From a checkpoint of a small transformer trained on Wikipedia.
Size: 10 layers, vocabulary 4096.
Architecture: no biases in attention or MLP, untied embeddings, capped logits.
Training: 131M tokens, 4001 steps.
Each number is 500 + 50 x the weight over its row's rms, rounded and kept within 0 to 999. Layers, rows and columns count from 0. Numbers have three digits each. The size before them is the row's rms in percent of the matrix's.

# layer 5 MLP up, 384x96, rms 0.287, rows 77-149, columns 0-95
093:475484481451525644493447442484508515518484540498428591449509463487501498565443476504474501385552597530670462567467532481506476519502511522493471451487531482536483547549483544527626455490528556586549505470497513472454507474555501477445521392465510564453504487451549513499376475516534624500
096:504462475411473442486374471474460563546542569537441586425484568534542469439447509486525501521529465517435534475545493552449489518544490564450571525413570431467552558530517513415464503569492378469428439397497428470501493539441498466466531506496478408534455446431541504499390578483508495522
104:554513476581447521439550502453580597565511533570487506518356478427460516544493451468497529502502504526519501485469518495476477475506573445549366590505541483419504557516583466507479565561456484478561541529626490390504463545509431594474443508421490479499492524521488551469562501482497612529
103:491488475518586527556459473514495563539458629546536557511439480545566568455440504566458403492557469491530537545504493502538541525434542450526504595435535491490591415582421484456541497591524528581552523510494540522442580438545496495479555538535550592630516457548463509510592511492500460542
105:475499472441517430465446505567493524514443441494491557376461464488490483403519506558435476503481555439541455516562539554501547566479482521580526493465531406538537489446549420456552440438534504651482532581472521522516413484534471485471557551495477523519445396489408624525479488434564539539
104:516606471494491525521503511558544393555516485523476552492506573514419465442423578456483455528526447620544515382532502415480541517511455533376491496554508476491484612487546533392479583531551534503450513491532566493532483520462573495444472442407503423530447555485487420436490454523469483542
108:561400437562558447466536490508487428454573561484536486534570512557524474560458534536489374415500403501475426487570570555492528524560505420410512505542479548526432454525558527456588590476536526580529466477513568453525499478567479502537431495480527520533441527433453481539498446596451429465
087:452524495444512479484565465541561445518553606544539469516481525493425447497470521584512543437360521437542616488537508453510543428420470521510540519448480501440512543468493457489559556515473517495484594529485421383498564538537485513510428508512536594443577422438561557421516556508492543577
102:547506557482518468526467391505502611457541532466617479445552549453545391481477583587415446420454522456514551482478477459462527466514500405525457512530510467568446448459505486495539477497478504407513471501577448508527463539454499547445601476616535508589487485525486555419509497530511484615
096:490612529567569512487508553402568578382499578588524509510489566455548529533521446549483469443497478465525474512424464423442481513500540432472444528471546518444438512485502477522503452530490546496535577491568441547535510524520500565534422516573431604569526566490511416510579590463533402507
094:569445502547464480417513472452570543498497553534502472564571489506549510500491633437421530422446541495547496558571535445465429463518468536479566484566507530469511509533446400520589531439422473479421487472529450438514436524570475541397490464577515517532485480400470490396447507523438480406
097:490494464380525480487470464471472549476556422478488510523499485460576497454399600447521525479512540556469494576512478491402465483491504611432614505486558530481573522534461458442457543494537472460438429421529568588460441461492576517480580453505349543449519527462472482458466540428505525489
110:518508518452552493401499432518483491530523561483503526367526483541517573451468477490540498493416509522506527511479490522487470471508505421581483526454471544568544532539465512461510571536493418544502569421544418472368529507583431574526438423551439453512488435502485462402483494448548347431
107:524395467469603496510501468531577510452508515496488552522506542454547527540561528466521404545519413476552482475573399536525549512426573538553515526569471563346508519497480469503453534533501517454559534395435523435539465417593519575487421522423540500558473526427477552439528534506558493510
098:532493464528492477504540394538504469480471499457481534494535464470507535464512541467501408489489535483518366521457467536495568410587534487555484487648482424491529506503521429499505634472537487565567590442480570604457501407485487511510439525449529496522499585576413578489561510521470519422
106:567540489503535495429553536505569550519542583522563438628575465460477494516616551520551574505517526598457443388525525480541549523473488456449570506476512534468512546497523487403567442589512533525505408492486472484551476551548414633503553506444490479523464410493502530476451463467494436467
100:565535489440528555539557528512554527589481531509527559549509498596514433489436490439521538556548424507484481542453443491541549485519504512376508506598519504406428493531623433479549567531545544462565505488488434466494521485510457555396554458504516534416644497516517499494534491377534469520
098:419563434627549514435558469507519516616416541522460435530540413412581556558603449471423561431500462511545504496492553529481525501467489417560482548553481517463526485437429508476442499518499581474532576548509456564536521479428526429483504609510535550457523531580479492510489508457528543468
109:526458529486603497471449483519520568488500582580532498565410462505516566516554464510532522439466462454448441567530417432506556471460473386571474456563575540596476499464526450588560421522495532505571513484525456464545415504520460534525555577514495365522507552542433480498484418575519548512
097:469546496441498518520473471401500515486525397426375544480533544460453406485482463452518446538536529547473439479451466527422473452461443461435438526533558488459526434486537619482598558539477576560596526438464566447524522447495525506503516546542619531559528525430449471511517473417546452517
095:450545436534567462507465460543514527553463578508504467510439432453566477484528427462580489447562556482507448430516441444468465407483522540454581536528484458580538502534440375521528477549504525529487482435599507471503609498477490474536451518447450541515579535382426536492530634471539557492
105:435504469498450371468516526536483493548542538520437490458504469453471512528575481519459444485491484541467594462433472546504527527481564486460475484500542520538534435470491482571560403520581537532597503528576489534519466523454470597426556472642444460479426472497365497588470512460602522569
107:466532498541589527499481451481500560529437466561466480455505457435513520583519482515547503438559533507453517338579443464489509498452505505525418469446518510523463550460520472546487640593448434442572499502542500526509576550433565494476437431477567488511524409439445486462469477370448451530
105:502422459410551535502569577576531439464539574551467491546561571525543471550522484516406509451482494519452494628504586515514572433487426498495435565528542530410458478473490444448477507524472458475507509568529541492483497529525490511479447486409452445559606595462443368468531479519437454465
123:476474475455458458532432449468524427555560575535536476439529512462523536431536455429525478447451598493485574529481525444538561550427482494518409491500525400551484523492450521533527515518434581476503595413501520509474497440567580530472540443395661489487538495529429431541508432432511482545
122:444439459529514448513520452459541459526553484525485535470531465569494489530584509590488524472508565526591605447567498525449505520483508467452468526437604524619485409456455543464460495543604560512418519441524539576518473497408579555529513435534457487480486552463487460544460493471355419518
099:444503519515485473474531533525500458533520501527557473531547435514544408492476439580515513479520475483485626452565452467403522528474497527493410513499472582393515553494526623531450477528627559567491515388511553538580541545467560456492519455406451567469453443581443507469500543559564529499
099:490456491498411463481528525463544484519606487522554494577456570458525523465489529455524503531430550493499522503473510525483450465412529362434486540491613479468459496601562472449490535546505584461538544539468539554530414539572514637499528516520570567425421485434441559486460480471575565552
097:487551505549596502493459519598454538495514583483445455467489443478541526488442594480519540447558548440468483453527485537470496501483485562536504510499596516494514500406540503536502673471469477508519361495551502571536557472500554483487441493547479465480496508495482398409490479362425448580
092:524478512436494590436419574502530582517501503439563518500446404574463445466604462541595487499474528483612464585561516485451545450428508505552412430445514465459450509519476589530407520474486542525509571532597523497582509511531449509373437496463548477517488503482564502513514531466504552540
086:563527506548520543465556572447546418480440591521457541451485576580569438467477486586449459361479516525461524534523445515498493493546467543516494479549479428439476444618445507493590456560532658488572539566522455537481445494567477472461573512485487471531574466512449558484479464544525509483
117:453505475499484559461476473462596485460439526460506545474466570443561438574433495544407499424492552534524459491419406496528508500551472411508519450620528460509476540607548448435422553508585482488575453471578551503485548527519484535469576456388508504510496442445440543452561428548461529465
122:454516502588513504549451424531491627573510606481434540532527372425494556525554451508480588443499433520463559545500545528439431451478493382479539488572449493565604462475460485504534412523503470463462541482567507558554557473433521460476466525482557501537511619520486481439518472513457503516
110:441600474447445451489469475495535440595466502533414454442556494490479512376457493542501456438488486555533417387503512483461518503540539552558568511485481520459498438427438467500701584479491477516543515449556498517567406473573474514465522537530503572523532441443488463496471530516540515540
101:431493432546512478511502419397514502517520572501477451528528483463369483537467465552507563507519516496513567526579527470497465448545432592404457595447550510614485498449630459450546512433552542599473488470456522448514553405510496514523550449419471520482489456520567485560493457523558556532
109:470530506525517481510465544449516563508476553467562437517456493527480390439582489607449525496612553478499595573475535574467515494476525466520438420399600488576485496519523468461527502457475461487539548520537502484554452560538408573576402468532457502504426505487438519488524470454476495347
111:580435550503543584485573551445600480506466570474456503533509531548510567463579475573480582496459558543523506540533487562486469447378507476507441565446491436476436564434472536468471531541497394468423570491447525575548452428471460543484496479456553417512572487588516481436419548449502462488
091:455440519505482475496526491552591513478475534515504492537423500452375506458541510513531438470553603461506490488474426455471644509514530431493516470425513442478497556534438450497657570480492544496478518468541549541412483461464582548501464580481597459478555505551467370480545467463483492439
099:493506548505520485439562419490535502543437457415371616457503522472469516481506483512424476471465494455426489544463520506462528532501454441493485584543482518571414500451520499474483496460503549557615497440531489540580488468483424603500628545485523475593526549388420478501618527510485491500
091:573543507464485448426527445548531471488519520511505574488524488443471481498422479512452481349481514429557412483511450550498515486509489495536530560410513430614526467596431424570641531573564515528550446458489505459488541407510457465459498532512535548506479476464398498536435471435427510461
094:335412584520547469567505516432562572486450455486492537508492383416456533438535415514464470500481500453477501447488493557549529414458532439486503504500587513473552488544490472450480463462507480486541534384539543581451442524476525479529565511474552445506411564523515421490560476460488424584
099:622660511527586505501469462519489432551462610566564439509508491529502524447412625483512438473447523506557450593484482489417467525500511489518485543547546433524547421469523547484486565455514544550487434515498482457464493477512579478422590478492474434576477445514515545486532524514521601484
107:471461475535523476473483433469519578548582528608464497503470475565512524601511545470518396441493542463579440525498537500445546529511479577444494481447487587497517509483496423494585661494415506559551421515535514531520533565456496593467388473504580562580498466495509462492555497569530524541
102:476550457650478505454433463508462494575562488521491523519532529542571548536544512443451567457462609568561544590371574535467462441459492498433445490552542464520517578476519413517504435468534493442481590491455480488458546557504493514472473432489500532484407623568542514477567458507473482485
102:531529377431432525473465537474463519490442523447485504459549525454555640488454532541558524454494516510487424487482587598487503458488508460519524534421472542527509514443508487461523500403509615463607631480528508514549589447427564480416459487441434503569467527501462496427530536498432526515
116:530464429444495465407569575585481570473511512449593468472409497493435501451547528599419494502560572425456511476531613529497530457479411435461525505443506463504530501437563434505466492564516477532457545551521501496599486476471525461540489526462500465401478537479493549507474427604629509473
104:528560431402590524378527451579474496550558483571470485534506429575412554553536519528529540534515459466523469531529526534581585483532465439530549550549487455571513479516501467499502535489460458559521529553626538444512471461467439465399504484550530429467469573404505485490524502370481477551
097:442509466498463535504495633480551486504566476548510505519439515488585466459502490592391470465460560417499491466470484454457549334521467571437565619551551491502487426486546449451449546514507534509510540520510538606538454434444460416489517488492460495516533396506508576474503519501477561576
111:363545477561592495473511497576523602536446555562480501532527489485494577654483456510401520414539529535529585538551562470514524463577490465438545547595494519531466513513488447456432517490415481508534530504474528437590498538498416429468463488478477542497456534528453494457510485585494442431
097:482487443492464612528408420551470469472438578523493549402492444535442438511493421464460538393520435512514501499452582589529488509445410528498527501542538602478487391528481430517529568460505548475507518484533623526532540540573491487618503447397486526492546535519514501473495470447487458536
105:466548465522487508432460417398524475417508480425492491453521530470541506446518488514566511511441591534537541528532369602487564485417537550526557609506492529460534501504501469504502558496429503356522470452543515561599558486470550605477523488481442527582583548580527468491548499518463490537
097:582509482558551531444497497461433502445412530487576578510511516533517502486447503480475480515510604446529563482414513667509578419467460514472534526511439449439538459531393507498578517418473473494538587463501541502548488470577526458429506472560540495502540491406546422404448454444538465483
090:520528463457583448451521511518495498562493560564448451491500442462418550536471534562546498408566526441508496490571588533518434434467463555438477509512513539455430524550523472417524414412498448482469555496450543472531542419569381536423391434517541539486401513497476434503412515527434535520
101:565505499488552464604474487471437593518478623419498561523406395427534487470395491605438461453525521519545464524463543451501584434512536526507564512496468499527526450536470501511511517561542465565517488473497530588551538496480493430455481537501463556560490547417512483437527584547614506586
106:569542471514425487525518539579517500467523613549544503548522469519558569435428597510402547475471570490548409534420586556447522489469472491486360527484545473494577479543502529473489556526500397474462537538520477608528456503576431474555528461405518482547551469495482501420449520484562527479
108:570473452487494422550526452465562551573489565490490480414593484451420526509609475499503487502541579550473539451523475458514502526418526586562482452545585560572594532470502515531509525429533459480469533567549535534593521568452528586487446579512431446524495522569436423489506414430544502464
105:488529517501529489477429503460499503499483543487458482552573404486514544493471460468475530470492557383514501465468598518547558546521487570505428510541534516448495575403508587491483565447467492477527488393583553485560590466534516410376496452559536456530445502496522499567604473371511526592
110:411404490501504473556511579481544555470423450598545617540496462532459463499497599469513523464594520463467583478502514482553579432504502556422584512574563545521412446452505544466505521587481532482492511433491546485493478478513459465476406526444436495489536429485451584532479505515614562456
109:475488520481435470454578626504527529500479451541471589427440479451513465493478462471516473553533541526552460452498461596496578504580477514413529538519488509455515547504516546417595593659531481555505461433486473592577529499562388494523525532518488538462431500417501467463544456489494423471
079:579420544510506483377402448472496520537483530577441580526515486559531568443527464473484436507434504455381465506501544535540525532447469511496493463516448490509548429462507550453557534417505410586540554491560550390517597484504466537470460564527466453443494549491546452484632563511487465469
091:620482507437528508465521564558489586498479445472534505529477498496444527455534584604389411504497568519524495552554467457516509512414479521415524515535564520583436571504551445503495458592571430542452522529508444520542423609506482541563463497449536444521563475550486453430490486397499530439
094:459511469515501396505428524450471558493497539568466504492514588490519601397489555574505411425582444604536471541527600467443516416499558511420496512474505443562512554490492525498457468550567457420504505457532490498492527540399531586403481461512539424491557437495534454491513541601494535539
043:487545461460578498485414471484566555441495534406524553535519517497550500484523511479545571408495520436509573482557470528473521485437567455395506453497551436434441430496508503598575461648556501510505535466513538458433470461507500457447482525566427551500457496602477513487499483444643441543
102:508504562496452494460485458531531512528426539525499483584511474460435567461391569427393560430468604511490500521593556593495528491563503602417504519541522607488433395510570469471463447435491515486442508549472529514506467438524490524537477495399502529570514541424586485464520514450552444507
102:479509506479496463477415494493559560507524655489541362438554535607567541536528561550479548458459501466636485483500621517510562520482539526492494524495440555534515484526450448409560478436431465495476503510535492525479497482580444500513560498492516618468466486476402481469442546541477490571
107:528485502508545494455511479508565619489487465439477477435482544505531526607584447472420531569495512506563617494577462457515564517363541538606429565568481622427507508568536490561505553485533525521493562427518432495503508510485454455523527519582484446502458565501424485462494562458532498454
106:499513470465478478475479426515538515527470490434561434499476484528566532472509532476507467513445528354573407477545486609560515458441462580529538485476472421558397433543521496531582425460456473483601518536594468505542524427457499545606517479577441472551611478472516485462518484442533451555
107:550471445481561522436564564442517410541381500499598465499451624451579446499465461414496451466484479518498511491509464448475582360435450484479398436510590527523465531504561471455534517476514531554545533516498461519478492564527409483443436486497599504490570477518507465412468498527450469515
093:546455441474437377418498558492411478448538516486515489522546490390480515466495524547497462418467547518431423503517472500422533496527520445545619588523486508430406529488488457537554451484522398531460490504541476485434484535543474503439661531387478534496462415460453504460505514542514493474
093:497420481467557550369506454460484542498420460496430581440439509502492485455595436477509483408512470310417480583472450527503529512506475513478535518441430532459596522433511474461510500516495573505503482505511582508452548593525466555478508419556445472521506503512489527510544427524470594521
088:422496522443549488473589522468537531539568552528516552357381514508474480498508387463413441457456475421594550516449474493439566546489516538474455439545525412487463474520413436488527479535458428433573556405509468540487514446507523480523525517435580508503479526506541475554503471411449522561
105:501542446503473495434507516496481468478586482538415508493475479437392565477533427526384496454437535627524489434597465570535574514546519487567397499589517579509514550508531471447436568468499533492517415460513586454437482503578518454551498416447501488407484502432497563467506496502528461555
096:554448449442448426575399489589534522495528526518505594495434535595498469475515499587439453461513546510477488415537451491572485459491465472474511577568500562527445514506611505443524457540526572493434499508475490466451542469393490485449482389464534486545577420585526588575553439499519478523
# layer 5 MLP down (transposed), 384x96, rms 0.22, rows 77-148, columns 0-95
084:488412513530452487533516512542346441438451461513472520442545425505532533568544475526570517518544413454509580384451443426515450509520517526503443518595486561548551501510428650563526494467494559472547531518474482557574472492476517441550481541441519489566530475533430459414512490513543432458
102:492441536477493467527549547511462396414547489515490568492484478439532534551494479520525505437555544512500536554536607482534511615530522527459560437492484498545528595441503471442464559554532422434533504432459448545502519437518391577433398395530596503504417454457493506554543469479498571578
109:527537554515539455439511553526410598515458500420530571456486429509492461476503428509586542392481544510489483481549470440599554510470477492439573504536565510576536519515462485459496503417453571437501519489447494461515496530485463521484483449505473582429608468508693474470562553549555469516
109:526477438559467524417503445516463558437516469445487487557455470524485599484454481501548569534465434579446437503493423450462484541436477552467451443536456556506464471593508589468522557484438420579557534407489474534576425501575543537550427536580506449552484528430434530456575577459481564500
108:435480480483507438452509476523430523506461509525487463495432395435485495519381433587478506400510515559598555555435511559544428534423474522516482502439481475475552550421388468543459455456487554410539467550584588465541489521536553466503501494509465517439535489541398517422514505433481406464
108:487550438479490427454480472480563421393485487486485528532481478415487455455448459473523473534541474434591477538468452567507512506506453558420444567551525503473592520545489424467525497564427390485594584531462497449463496507516523496427432595471525459473474473426486600599511505528392465563
105:622442411528515524453472513444474508471474434557485485445445446529495565430440511578518566526505508512538489526492553519469565608438512468540505564547466434516482442539509435540462545501457435542568455538505558554488565508571583501466474502574555359512420547442567416502491457553568557515
104:433419532422424484497485509574580516550462549518476408515410407528483542441495528566476510460486589511467563390457434496488489438491488468539502437476397532450478596513518510605532552495430598471485532447436528500612514581462461495492460470512462439470524490485513506524519517467559493390
093:538383445522525523554433542566442540527478507474453504553421495413474505514473506461572486439487509523486445535369444444397522551573538494542518516512492501525431379519454448530454426543441501502542524540550452560566503466487469461491560472539403519485527447494514500472524640532525378487
100:569465466561495448558513441523532478460390439528515545425592540503461551496475489541513500546517565527439517524510598448551473502484591503537601501506448581461526515470441494503467463494527514398416471462430530514458440378588499513500485522492553497550517543476607521510594524400501610529
098:523475423507464511452480474512480621553525498520441425514506428499471460510466466450450538533420460571490499444552509453501568516403507547534501505512526529542553560528454458677540565527442394504429574493514536538569483591636476564518444456492510549527506507517533544527447417531501546477
097:518477466526518446500467542487584432547446474594555432552505445558551482487443517474517519492519537550553508487565520502542516563429445462577522511498442568587540604509478434611503478507509387486510526431555459454505457500427490422523360586448512543450481444573562440478487414502478504543
107:473526623611414473478506593570505435447455504489525447492458538544470564429551504505498525527431465505534526578464471484466537545521616467517488505552525481542490536502488443536575465413593471539563452499477562493393552442475562509487465457448409443451574522557540559506504400579499514516
113:507471422568579538504486451564486439440496518444579550537557543507517479504455509484546435466579547605455442464557558552502435530581492485539480472524514514485608491405350515477489435527546480452526472442450519466528468464479549506533405506483468520462600616488474500521428402523498560511
105:581386515372525479484461487538372538561513497435480382443577466487395503520545490504561503500481506471488581521530495533576554470543429482462459517493469541513542431574478461453532470498455484480462606481518514573461460631439420503483537504466583510484499561513422467461464482497466452491
099:505461507574501453479518526453459464463463434445514426490385520521520581629482477533523503511500442440516542483510505438561438616556450465473560551448407519471442416392505518582439581461508502508577513463570439467435520463530540427498624497543459527524452543500492532535485473466436451488
104:572456470538539462560477465424555411513464506489544510547509399539596492425547548416509523508465526455474594437509443550441475456452498488507493462450547533499466534452501506429436589497515502471594477519585487520512488530532565440460459501466444432483565491506402518587556453465609612577
108:480538470403503426532412533500513510507495514508390509550465530523514549407453436561502532465470552530520416538521523519545472624347575511484388459487494477539496514473632436485585560488497503439481459497542477462476552492521479473563494470433412510503466517572528446609478486537518517546
104:511461425554493458478380541515543489440498487520494493474530423481518407431491466539518460477445499530371459474416514490586544463506471502508525430430475417485451598597489456512399549485469451521520584471554532483574590460464463478527452427507507503511435634503468494528543517561564470562
104:540526499466463457539531527482543560476446430525473607486517557558407488549529498486464609599415501505515526588416520584530555504518443533467572544476517510443504466593502528552417538471449506413466523517506475518611510464555470488395493550539567480528426467388498455442508569566523484533
098:595562520484482559502410572449539466466512566504519553526490531496509532528477527457595518521560521477541489454514587450472509548520517464423580487501552563454456422433520465565467585567546438525517486397524521329505462511505512400444482542520534505556482509524420493395511444455594487505
105:570407549591432543522554526448452525477429516532455474562554507481456503514553376500456555491458564628548551552507594429538400558506513574496447503451510545497483525567458499527456511422453505521450470576427536523524581554537552538534541452566506503446496462484491554468399568531502529530
096:453466562442532449443488558529502492468546435433508527436516431525508484500418554498621577520459497521522425533545473504523515551471544538507665528555518494537451528529534400491524440467573547494468525531464496585540534467467314509492480581518503458584479545512539528497459470467466475417
103:534520594501450577449427493428452551496489426502546546548481518375466519537516498426521443491465570444543567486477588532490578543444525542466453477472545431504485465493499586467511430597451571523451555534579461565523495478481617491439493530451541519537475501455436599446458408515499550556
107:519457489584498538509508551590412539504474426429405526550423585494439475537405511561553514460438463428489461418468491528592512512530537426547522492428537452500465506523502544486530440536554409552501508535524585444559552471453420494486501454534520505545459574458471541531652462494429468480
118:525506532579553539530519350481487462500408561520455511494479518501506515456540508442421383427490561499492521540482395450511544543489545587501519525581466458502455490427482533358485545507465476461496486525464573444483387461494521527542554489514581553478545546489495566499505468514447533641
096:490409389557488482601433445478558389543444550535552433497505491528515460478640496431553513495509451500573504529495539482487501486501541459509516511463584505436530561519478346614516487467450449588505525488561523518485525596502446445477461461481555533505501541507594492498537486439559544494
103:530613432525485512533556606550500432547464548515461513420490486467605458548554521554443456444543500498473459452490515417572571561562537448460461584579538535479445432568467494536564447463506513483512430490484514502574588512473494525432432547571587535413456578450496455493467492439495461547
100:483557709573484522523571441566392462457546570497490496495518432449492479520505549513573448530603474465473508575501540595459459554485494521530484505519520431460416426529577474530521565469527523544563482546507410536478519549455441457456545533507459501508435493501569554510425481536497559518
088:472538574480424522541409473552387402516458527486482573554510502491479548472560436386476462470539554481426566529523567430535484615510501509508523445548514488521456519538511501477467420544436543575434468520508490508485423458366536530592422529463476477500602481480447515548561504490544474439
102:462530530462508502543549634548489417510518497541493495493608474361499448437520549518496487466490563584509468493493529502612401555582446479491513561534492554616608543530523494524497451486387564515506506511555570499509461473537405433528532539501457477479437503535523487474490506489588462426
129:528511431514355487413495512495599476504456480500524484517448526536526470647426561534522495486459482503505498466496478499580498433475533527543516548481458468463554516507465490417515490463477407582530446471464593497520641609431446490542496527491508494591510476401527503463581536582437505474
108:470538561523517478462534543579566529472519458547583469543598587492597493573517578461576534452504457529505467527507391490541504543463375532396563504511561535473442516530574506496519485492536524514496548423472569491511553523476485471506546414471430523491478466470615515514378463435432564468
107:505485498498482447478484488537561490409438427429560533444532476550536489519570511465471488554553419450375511498540443471548478493475440429502444522496530429543569622509461552533552428460588526504465539468579518516518497450484551555547495430446570480486496493395445479522457593636455439490
105:494489449506486486603458504486493534469476422467486433475445468483549450521470507496513544529467480554431480511412418451470533624480381539448506497471387456457533467473445537578416439437438514516487559531487577509529504409516450531543618536461457478466482422493540499541530430604507463597
117:557508524590462533396526436457472530513517552503529527476513510572475443546457419456509473472412497507486506421549490533508464434556516515482550462518464578499510498590452570467502454431633482398541455509547477511464570589601511492501492471541480526537512519548517510469546553320413467520
086:518458494426449518441544545457431439556516428489446505561470448463472426571443480520445479520540568524513536555492511466425521490498414519487475531431476493601544509495428485426445402473452475464369443523499485544446380523421539490470514512451592456437495434455424515533526577496569474574
097:496598464600501525488551583508560482504522504483536549581509527477469511539474496516430487455516562495452499509513515435470478547444433499511438594484538475458448456492447520443596517483526455412478475516538505425513546515527609420522400456384543563489576478520416440429588525469612476431
092:434535548491471496506535537562535517434515489451553399451490616568580465479471503553544559455511452509422522448525435434568456477509531481466482460616508395460523472501429497482562548452465538427518465511561476524506559421522542484452408464540423441489445604529524458568511497433468483390
097:545494542534459479353497508560530490443490456529451539534531479509450456516440517431519463528491561441572441581453431456375461540541507507501503523453386463514550475509467466442510506530527485450550481436534540575610425503516486436508576563367489588415466447502514530522419547477493495477
105:475451452470550482510477422498598516541574521498473552531465541428412438594425493536533487463443358456482550551470554488448478450463499555502498538502483501462451556397568496552391572504425504469553504532602444524501565484488511457596528512539555509531442542473514563493456438560566506431
097:551511565611463488536460552459448520541476508571500490431419498506456494516540524488496438509456481496522604488380475481564542554612604536416512477518453480525392508507588425496518548574415461453533535533524460508434523549489558471506463445516449604487535481530405453521393506476499458484
112:566487560536478523495500473434554361552445457507455536510414481439472579581467445486525463557541500599509527509456528470514487542565492584554434477457500600438554480508516492450442552422474553490605488433468450503561603438539508415524414505597526487495494503519459509579462476509525540436
106:429489478514568434482441536495470509503470589595565518476471572486558456487580529481470538512479505484470536438502450537441531562498427507580407403551378541607502500486501388505508435532553534458554442494443490493502489411539533509502455547434584572567488531460534506416550484478583529563
105:468506508563426528482650544543310476493499479558537521421521492557510484523442507487505514505479497597546476478581502440556518529499486494521469453507496518497540521497512443469374527487532405431469488474657470586522448504471528491582478490518535529551478505533543514613503516531530549454
110:532555490509516568520427531474521497478530454453465540448499381427426529515483546503534652583528521385466418588587443579519490471521501459447598534433508534448531492492458477531444462478475482466440504417497535454527594480482445446471443527506463418497477463481625479485517446480523460477
100:546514534408530642478530473566421468522490488545458460614542462521456561471541523507492543529513462560453463471497565568403456463518472566525540454518549440587609484470426551421509556474526441490471441603482475507463470508509533486488499603494536540506528583525442450531559547502511386538
102:510483434519436603503509571492538464576462559499484480485462435478439494439469521500493538541433414426492483537545519505531538574516559478470565454402538458451591471481526443551545513571481411534388541520559520526510426594439486439507471524540502591503554521477544513579563535560557414596
119:520536583481450500487631508439467577497507568573510492525528534471493537560435468431443542534501596660450535471556551474445498562542582457472514586460480466433581565492440476423460479581502618513391537475539450502480434505474513513561500522541516543523505522439516519498523497499541557502
109:424559374549486594512466545486541411491463637549549472491507577525536495548589474493455483509471521530440451482489511497536415474433477581509466515557506541523555510475512399460448588575594577599480481485490539486471499442518493510493382532436557490460517535491507461546459568453442467496
113:427474525535539586439505568568598475521524395404523418523545579491429507498425491526491505442490503471532421521452574497460463488612478566532405503478423491508570539637443499522532499586477484520457449490535529530498455474548527441576521449516446451518514539493429504541534568595479504498
100:585501586533514539477420556482306519439511491440530562522442472534503470553490453511601495511496538521498506496570477479625461522475406551490422530519425484520510439582430483466462437497485482472506443496456439578482459468511595449505429516454505593444494460496535542403509506522501482472
113:507460579437490514532599430538547396519440460526553517421569464478431475534497512457563451438534516486454481484493471461537419594547621543552515547606474422507567400500546491575549410540550533470435499476451523493499526452470420549566456514466563495480456528499480498550553500459523520597
100:394442476400500505509409526559387419470454458378576455494452518585457513547579544499474460453530463512410513481449430460500491485552551474493519583568450412528475524453475526458457532460460485440522504579507436549521564496516567478508430494594506485520534533608509432444512531550497485498
102:515537381524455491472543511533464604492468510491464462489502412474570413601545401480562544505548432549492501549537564494540450528597488456554558440505535446522453541496532524536466489513454390445505515454490452482474532454493598396497464544510500424560584523556518431539572398477527514454
109:522529571553501496472578539492498566468557551437432462424523524432475490537512496509612477498461591466463453427451571524422439522497439518553551474551495615493439397475419484485462498522598603557489536544512458441494526506506516520493497501534490551500461401482381392460555513491442550495
101:552541599614496520536555514560460500443451521500365369499457496480557580495532513516466485491560546468582497479529531417601552430416516549477503500543550444396507523453496483438552544558445511553421461504458537491529525476495604506517492463523496521460542468531494503532506422532389493565
107:461519513555481614442412481484533581586444446443454426453513404466463485461477405405516523533516505528415521501450508494592478467501517588509630489555526465460626587515474579579442531491484530464553516528604450487595500484471518509526498492522471477447529499526535489544451445525505483472
109:521461370395517532584459446474496542543540444531544438484594551486506586475515476539626471563440592478557493532477533523456537557481457503478505458494614499547456419414514533531518513473509501487536403404463601465457476375492416510554505483519504529481514541532531522535440515512471510488
088:497480562466469424545531539467521524475508472434534497480491544475417509451498464438364475539473565467460522582567430415416500484398500446420518492495422510429430495462629528500413447548530627469397513467533490479479508548590511522521430462477507521567477462455542567493516458459476505496
093:502506585503615523429537441433503388519546532472438482504503469542563384446486460508516500475531506505471516534387536465521586479484459487489493511487413554463494403508465499431548557385564475503505513479487531593443499535457454569453467445475442636410517505573472492560473512478471432514
105:507466500586572493424535472593475511453549530585519491526505483574548544531478611544464479479486491442544468572525549555504520548468470468525457656449470428497510460537476575442633503463483428473568436493467461446514500486545511539432564548551551481470502415523487627571477545496468532521
057:498425422472498445479475488530450430520457488567505495491520496525448564519420459545501500540517454406516413563543530476441499529461397531538499524524463483602553540485351514456518583548483609511603469411533533539562506566577477445486435477438492506535485556452587478575481495563480530445
116:536589521606455384465552472478480503528477476541472438509484572506572503431585417499532433495494408619462524494492427521517491498578503535422585470549489533558452572494490428509436550478542476504467512583446491629491538486498590577538510456541461518440520472482474473462507537464403467470
095:509399557491535541477398575482400368543553519571554569519492555448485442509539524533435491423579499480475548457417501501508447480503525510525502548545509548553533518566518548546538455415537566400541465574487449563467399513507484462522591461485479526537513457533503518432522414581544477549
113:477432405490491484481584511545509558355443503473492505574478453530506603540451541430489570519535384508485402491386468524492490560541563550495494527499509536549515491407443611574490539446537552472576520527460514426530545540496428462514413525530482553512525468549495495407496450542486467501
109:531498466494516455480452670579531549440537534488547517496492551446515415473493537479457450473444446505605577458532481462447418466520443463476461479466563493484462500558400543420548571505466509514460452545327515396497536528447522495548476474508526472538507457500504460525545459473504570599
101:446493553533431425501559443481457410578427424466484418513576568443512601381541514592455498529496592492509453561541511525540502461465497446547486494471570571476556432415458554538402540502491445496511425424487493405497402510543481543543470523524529486462487477483501454513534539515460438557
097:472458484594451416439542533540480522503530462468519533487440526510558478462505524479446435482547490573521555367514429477507469485447577534558401576505396494533445385390439506476473531454556541451528528452484433441497559470548570523484549556520511525517485427581609511543490571507450481461
097:483548618553540488469589502500385527487533427528411504538382504426506422557585569525521550415511423459435425453465468563460511525499517549552474451515498460552467510457558501523562569447498554440504539491438518438507570498454476484482567434505488557552571447549460521434483489556410480491
087:487516504476526514441491456477431460432421426522487462608515544465529522536445571528579444490516511577419456460451507428632527457476526484479519604513469467521561548499448533424468466535516577542474507619429512457545481493498454552505473502538334534496526485471561535491556495572547584490
104:560489506473472466574533529508428529535519408485468487516587513480474418545509451457496509555490532646432447489518418589503532441486466509455485499539542509591537614548479476547511556557492537449437454533548570505504506584538539434481527432462509478540406536621580480517454482534438459404